Each number is 128 + 24 x the weight over the matrix's rms, rounded and kept within 0 to 255. Layers, rows and columns count from 0. Numbers have three digits each.

# v: layer 2 attention value, 448x448, rms 0.0393, rows 270-297, columns 112-223
# o: layer 2 attention output (transposed), 448x448, rms 0.0422, rows 270-297, columns 112-223
v270:127164103175110136119133159147099118121137127150137123118122131106134113140141131149144109136089143150161096125151112116113108122098145148098138136116106139150137140118086129150113131103105150116127126119151146120091139136105129161112154133123142141106131098176132137151127089110129104139096095115129133142152133125160115170139144126131
o270:139116154137121122144123118132124160137124153106138111119119104155164157166133144132097153139108123166109078117156141162148132106150139146136121071122170154138166128121101145195132156112126111108164065103135102084131160126171144101130163138138086177130114145143146114168127126133104159137108110122154128120160126091141109117113159108138
v271:139149118079118081118123178168100145127150117125121165080157142159130150125132099109139139145141113144097128081125129145172100124117174096123105107126139182129116126146124150120144110127169118134115120096115118107123128100133099119105130095140129107118111130097126137129109142146100144149104141115100113110171168145128147113150122126125
o271:110114127103112123156145153146120143156108155100150117122129129126087150086133127162158162129137126133088167075115122113107117148113120135155141113143116139135135143083127089119110110113124144130108140113170117111115159125131124168061142128116160083111158134133109153147088091119095135134129107063121188153148085089137139082117105106137
v272:092121132173151152150125164135163122141104142151133108132120134129136110146080168149153158126159124111126074156113135132131141120166126133130132137116133140161150160155122122098157111089101166122137132136138137110087126145130150105152107161148129176117116127090134064150100145118175112139170148128143079102107119135098096160132112155103
o272:142152126128138144135150129107133132157110106148116076176111132123158094181100122136104128115175111137118114191088157108175114080140111139114143153134135167145128138099163081143147097152105146152184160158112173121162105129133105151136115136140128103143133136124140138098149103141130139118126113125074103154113150146104174148142134147077
v273:143105116159142158107141130068129136120119168132137154114177118116140138125098115137130082109127117129143171171120116146162112159150115151125180129112121109170123118139120120154127099090116142147145152114159142178113128145154106126170172076156051148152090137124138168087122148167123144121144148099149121114136120144141178145145133090157
o273:142091127102140134149089105063119162171134131162133114090098132093118077100153150175116154107120118128148173148110166126183159094153139094144123148129168156145142158130136149173114090144112118112164166165161160172156151124123117155138148134090105164144147137129116120123127145145115153142140090109146134095163141155138084166105118159146
v274:103117106135118169088134133133128115129159131083163109110154112172097117127111148139127100115108109112126130152121136149125143098098115130166085140134130113128115124118116131146122143100160118146141131136187136164130114136127128128139136135138115118124123153130145147115129129115139160140092148112093113154118124117094114130136117104114
o274:112119115128138140182118133129158153128093127099134142135146146074083078097116149161163138139135130103123104118119142157097127092125150094151120122141139122132110155115161110133105124121136119130145108150167131143122114076094137138154152111124157163116120101122091122162100111124149087145155102106148219138142152115137128130147121085134
v275:134174137155117122089170136150110118129128125179128122141119126162135154171122128149125098154151121143171152120192132153124123115092090160132124132089137150157093123112154133126132164140159120172123142079107118082137124128087110085116126137062162098105142088162124165148113118103147122140107131120136162114131167112124171092144145093154
o275:159113165153134125117131144100107145112168137112171134117127128132139171117128165141152148134130153082088132050139111138154144114117114157156123135161138164130139154144130105079131183166113157133146125166106133117085131146161114120115077117119108148144141081141155088146143077119161090146142128115157170118169107096131118089148168154117
v276:143114119131127130137131133093161156161133164149119114148137154137118131148173118106116144126176153114152125114128087102097139143159094140122149122105139114130103124142135112124122120163087135104142141160080144201085168131121170111111133174123127158134158088159123121085124102118141151122141124136136143144132090125102120145145110114143
o276:103115147158101132122137122137162124113144105162096136069146104177111144148126110133084107105142088094158126106106163138137135101134128092151108138144121153113108104113102175112133133144132106118151123090086157167137147151135094141123154171111101159148148142129147122106187161142121113120147163152092053074119142106087103185109134136154
v277:106132157101113122114103093116152092082128132112121133120141140112124126170126099119105098135158144113083137116156145145085125100081080102121130149195103143111116140110151092127137175097119141138144104123122119128121127118098105155102138108126168138143114058154118167158124121118150098107126133117157131123141138106090150122153137171116
o277:115124111134139115147083137158129102118126147132117155098130105090069123128114101140109096131126154089153079078138139197130127104125115115119172140120115070139107125123131127104080201112100175152174141099123116114064081160181078164124105111117140170121104116145146145127135120108129098161119126123159156107128107132119099094084130155162
v278:143097169135125136120123086125123097112095068170136127147105113076137141148117144143122155122159116147179105157120091130122094103167129109149082123087150129157164104131146139130132125101126159099117099103110111088070138144152144123150148177147148142123145156107115087118164131139143099135158110132101145131115129143134091128118109168122
o278:173131112089127134131125132144150125108139111120108114201091129114166126176078130100087117119116136153140112186111140099140133112161147104111180132121163135089153120129104101127167144165151121114086134135124153108118143151093121165150179138146119138144159152134095103100136134111129149095148127147134111176100100135121147133171144149103
v279:145102135115107155162121108125142146153146110150112107129134164164125151133161130129144119115165158133141138113122131107157133138136085120136101128144115129123124078117102146137136120088138142136125110109110108172080152112129126160054114139143192156077159105189135102137112100121120123127112108118089125132137143117085136148148151238134
o279:099108155124113116120112153169157151116113157133128075097129097120131144144140154137129111124159159110133141115150114113105146184124108120185140092185117145119129159101156134109177117147119158103165080079106117147116159147100124124068175165124097139124143117132125130130171148133073142120130163132127106111116126088108122166147148102144
v280:162145107090137114141111199155141135139121160098111150109117119147116127163166151108131150144136129124124142091121128120127157127150138091113150107129129082115105098121098093110152098161173162172126108137129141115112127093128106132074113126203163115147109126096093139142099115135142168113102133153153085185120107102106171140124140120139
o280:096141118158140126127131169168099136157161142140126119075115145143089169124164105113130109091158142122137133120132115155121152070123090109105150111150116138127117150113147128138130080091107115184145143078101130124159081162145112107057151150112146116131106140139161168132125101147112170141130123134139125127154082086112123114087114157126
v281:101157145103133126109107170137138139120164107134144149152178157108114145074117136122140146170149117105100125053110180140119147123143125095137108082159109145139101110142132172116106148130123099146104130108164139122175130120115087130115121128090126119131147124142106149091116141090131132118106105107143112119157129113093155082112121179148
o281:123098088124133155090119106136136113124142145124151153107158123127107099116136145149149151116128120103093108068094120126124097107098136130164099150122125059130114113157158106077091111142138157159150118155134118091142112130123110148081132133160145128109137126127109138119120129170124137140118088126136157139174136072125143111114121119153
v282:111179133143135126073164117122102126171098141109129106140173115151098092118135106116107129064079123111151166140096082120154130124151064130087127125149125125116129184105109113141171154094123100125111150119161122142166118157082136141127134080113090171135113157124152101099082133160096069154114124137111144145129170100185106117135116072141
o282:120128151094128102125136090185136165134143100120183104094123113113178120129139112106122111120122129167165101126140120181114129119099134146129150142129110119125131108132119176137123121146110109134092105107125085115170105131082128099161160135083113136135115110138064089139151144136169099100144132127141074182129163151130118124118102157118
v283:138139100103139117118118120118096162127128128088135132122117126168105149100133116090131149144160095126125127120141157139148100132106132128141130135133143139113131126158120123072109161123136122140137112095143117141113132107154080109130111153135157122104132193131158166156150107129138151136118095121102117109147152124136154102111159137151
o283:196132111116149117157102147141129168155131094125104150138103114159111128128071156142124097129147097168113168159132132058114128125118094139145119120130142120124095168132114120162120113138159089151108105124141128116156163118154129111101151169170112150137163128147148153155111150126131143082122136137133109129129122134089130111168133151110
v284:112133126094110112138118108122115135131133148125142123148156139130108138148154143119097111111127148125126150106119138117120152123110113116156142111133138163098124133110114146107135134131116116161109120132116146152124137140111101115101161161131160135133142092145128149110124126127131114140148131122138144145112166113087141117121088105109
o284:175091154138085128113108124154137126143134136147148101091177159152124109136138115149105110092138137132149134133124098119104116105097136150150143111148142104108084129154123139094107142135127123131106111122082115136090108135159144113087142158112133150161132094113063120132146155106106161127118138142121061146134149122094116127127136117119
v285:160118118120109083143164147145108150131171108112122118110105099177122096115142148155139130129115075146144079140128091149134128116171099130116115112118126167190130093152093159149129121084166112123108093094174144048115100135143153119086106162133163147140122120128128111138147139149140153117137111130114080191131102165142118074135141177167
o285:167170105133149131096148125115141114150157106140118130152088114138143184128124166091204146090151132121076116138152089154133136170115145142135128093125162100105206136116134069103162100143160119139084118128130155095171128103118124138093158119112110148090175096160154166149114077159125159141126111109130162149130115107142166114163117117085
v286:152141153108125150102162143126119176168138105119110127114195104144137151124144115124137122106180150156133080139133150120158094125153159130109143129143152100099129120121124136104117054188110096065155104142114128105103125129136122136131132174180183121157149170114137104087094103135115155088131130128120090122138127144137098131159144143133
o286:164168138128142063134153158121136100110115134175124097083133079185112142109118136112086131072143125107129146106158164112166102149148100069116135132137156104140161088124093147137095085120117125155117088062086123127113119137108138135122101161142111105117133126149165148119105137172085146134131125111093160075136083092165162142117163154086
v287:114206153142128108121140159136116170155120134190148142124143155155119141128134090115166092137159112135064170125150131118158188136073204116125127111128125111156096143140138108104128168086152147131106134154088128126156167110143106116184148098100125120145163069092132122111098133158107127135149148153105106123149173137148121138125149113161
o287:100103119134142140117133158144138101115159139106124147155170111082082090118204152134070183166140113106130092055134100193138096116130106134133120103131135131114116164136143100120139125126090141113149118153098155119088146121131147084093140117127111136137074129094152134134172158104102128160078079115100080125121117089079125171080119141146
v288:147122120130122130130128150118164122106136101139100135111147154134130121132091120143138135135151100129115148090132152131128149123109132124123116139141133102066102138149149141082133095118117140111157108138174102130125145091139146156119162101185117133137125123097086135109100132142136120160135131105118160111159108098093134144143170166119
o288:096116140133079121118149117112109111115118169151157132096092124120131120102099146144126133142140121112156148097129129133124153114143092172160127159156133070143123123127126150137072080131130151114172148108149111112091139096174099161126093111133115136113125153120134132136084146142099093134119118103097180100150099126205077132106123120135
v289:127160108102154137115114145170157100151107139087117113104134117106072136141117132111115121131115094097149144131102146128116110143082147107168105113109149129095159145110103095135161143162145147104113120136130113171132155104110106131131158113187114117104142150112140126152130117103137093144115098140103113069140139116098132108108155144110
o289:050148116107079118146124141130108120123068142080053155108154154105063048135153102161115077140118096154152173134092157094120159113128109172133156158079105141156123125127157110136096082088142121161094164167140115118145154115169137135130143111137171123140130123075085117103118147108110073135106121136106145158096143143147131149145113115160
v290:174125114180142119108118113138145132126090126099141097121124133104130144139115128100126098109103163130161174128100134116160125130175131125100132150147099117155125141118111138173137145147163163149127093080102120080159132139106104127120132041127155163110109167129114109158111113143115084158114144113147131123157113110085122132145123183105
o290:090103108090075129161114136129110135134129171099126131130123144144144166148112140111114116132091140123112172137131132156160176151142133145160138127133136076178131128151143104101088159094105139132120139138119106129081104167146134135107159150117139146125127151125114107143104133090097150130109130120176141146128136116140116109115136120143
v291:120112090131110135148140147092099120153152120086148153091113124188104114094158157133123145107157111142134111123135105083135088136138109149116110113116160095105152152115115124103160157106149105077116184177140092167120117130105182109088118156137131124071155105146135113129129131100107134108116130153131109180111122085158116139120135129187
o291:130172114125089149144146126168151121114111068109135136120136090156135113118080136144169088119157113183118115116170126147066152112115126139167091109128116157092108116124117164134174093115127093117102131124137120120134167138116129121157185156140120110117172163146095137119140137159137112093147109107121145120137136101146182183179112126134
v292:120122101106130142154131116091114109113159130101108113126105125098128132125166147127142081122143133162124162154119111080129114159097133130124113110098150114132145107138121120122104156098111158119129123147127115149135142122140162123156141105112112158084140153161131079111183127112160115150143126127110132092141112136097127150118096148140
o292:116098117097098154136119142117139158104104137108054098149120168121159107151098151123135110129106139149135128167136140081124124213117131119149114154116134122132154114110137143105148118130147128105130127124140134144119153105128123131142153127122139165142140129121119115134127157161126099111155121159125121130109151136130113127173136094167
v293:139128069106125168157116151127158149131127143096127130113110129136128139107131126103120139100162097093085124111072149075123107106120133109091127107170135093105095111141127136120123046149108134094134153145141117136159121143128114166136148152178101129155133164143125104111104130133143143138153142155108152151143082127089136156152114102172
o293:081178127126131113138136127127113124128098110177094117119159128158088136105129124124149124121161127128144128162122126123101130187125145126163117138148097135159129089125140161139088077146118124107129157096132115117133131103076136153119174107150172141081127102080116151130114128129134101156107115124098109082171173076187105138142161093141
v294:116148170078132127100127149120132134103159112135105132165149132121108164126152102123178164096092161140090141080160082134125152141151184144079087152162153148161144137147151145135117110126134122142160127154085130104153153136118137141155110148086167093136123136115121106115127153140149094130163116106079111074120133116115139111110186185168
o294:083149096132134106154161123100162113132130125121172099189103137123154111082120168134104175142106163089129124109088128120137157138148098121153129140128134150155131148108189126079166163136118162153134092134109171117109184140096123100138120124138125135128086153134156145135108150135129137158107155135115144086137124116100118170140140112162
v295:105107164103108117114128091097137140053148103088121150166090154115137146113121106130134167120157153086117110124105201116147176133154116098186136147186104142085122121083110156153109102151100099155124145135105153190149097156144152127122140090076119104134134167128159165036118149110123153153130119108133135134143159144114147126110123110125
o295:123110117143114098076144098164117170156160138151169157087155152156134127098141156121121160075170127074164136136160141102098121112153134087131130151126091065146107100171148145103114129164117134161182114107096123149113107090144159128082138119138104114126125111127125130149117142158122150138124143148135106143152161118076118098112163121111
v296:077155115161142149145099096158139140092092141122122122151146145129139147143103125144114129120125132125136154101142179131108146130127177116113118125137110098138153118120105150116106094072100168142130163082132138103123149119130088120125148137135130130134120164127138161167156122160174118157125118104167129091134150138106089138101146181108
o296:135107126124114127133098140130117126132146137133119096196105152137180108165112111161112145141105112147138083172081131127147099051143125166100124082117162126189113150124139126160144101122104121111156125084139134103138099095188140100113143145167135164160096169124123159138146117122151122097136142158116113165139117147147129119142140139120
v297:078136119109149098091108086134127132081113136134129100114155144104120119133117076106111144117144166112116135125128167145169084119110152118162126100151096135157103122123127084125096127113096112080110136135148129130095126124145083132125115123127132152169152094137119142132163118146119128151109110129137136077116170165172119124139128174130
o297:113164153140133130111116124122101144106127140101141131142119112097131131113159085120099140176142117147161124086123142125109126177135145124082159110136121106124138141112109119165147104095108135072145100077155105112130145098148135169118122137169135127140105163113137142098180114105156123135112126147112092171112106170154097118101123129164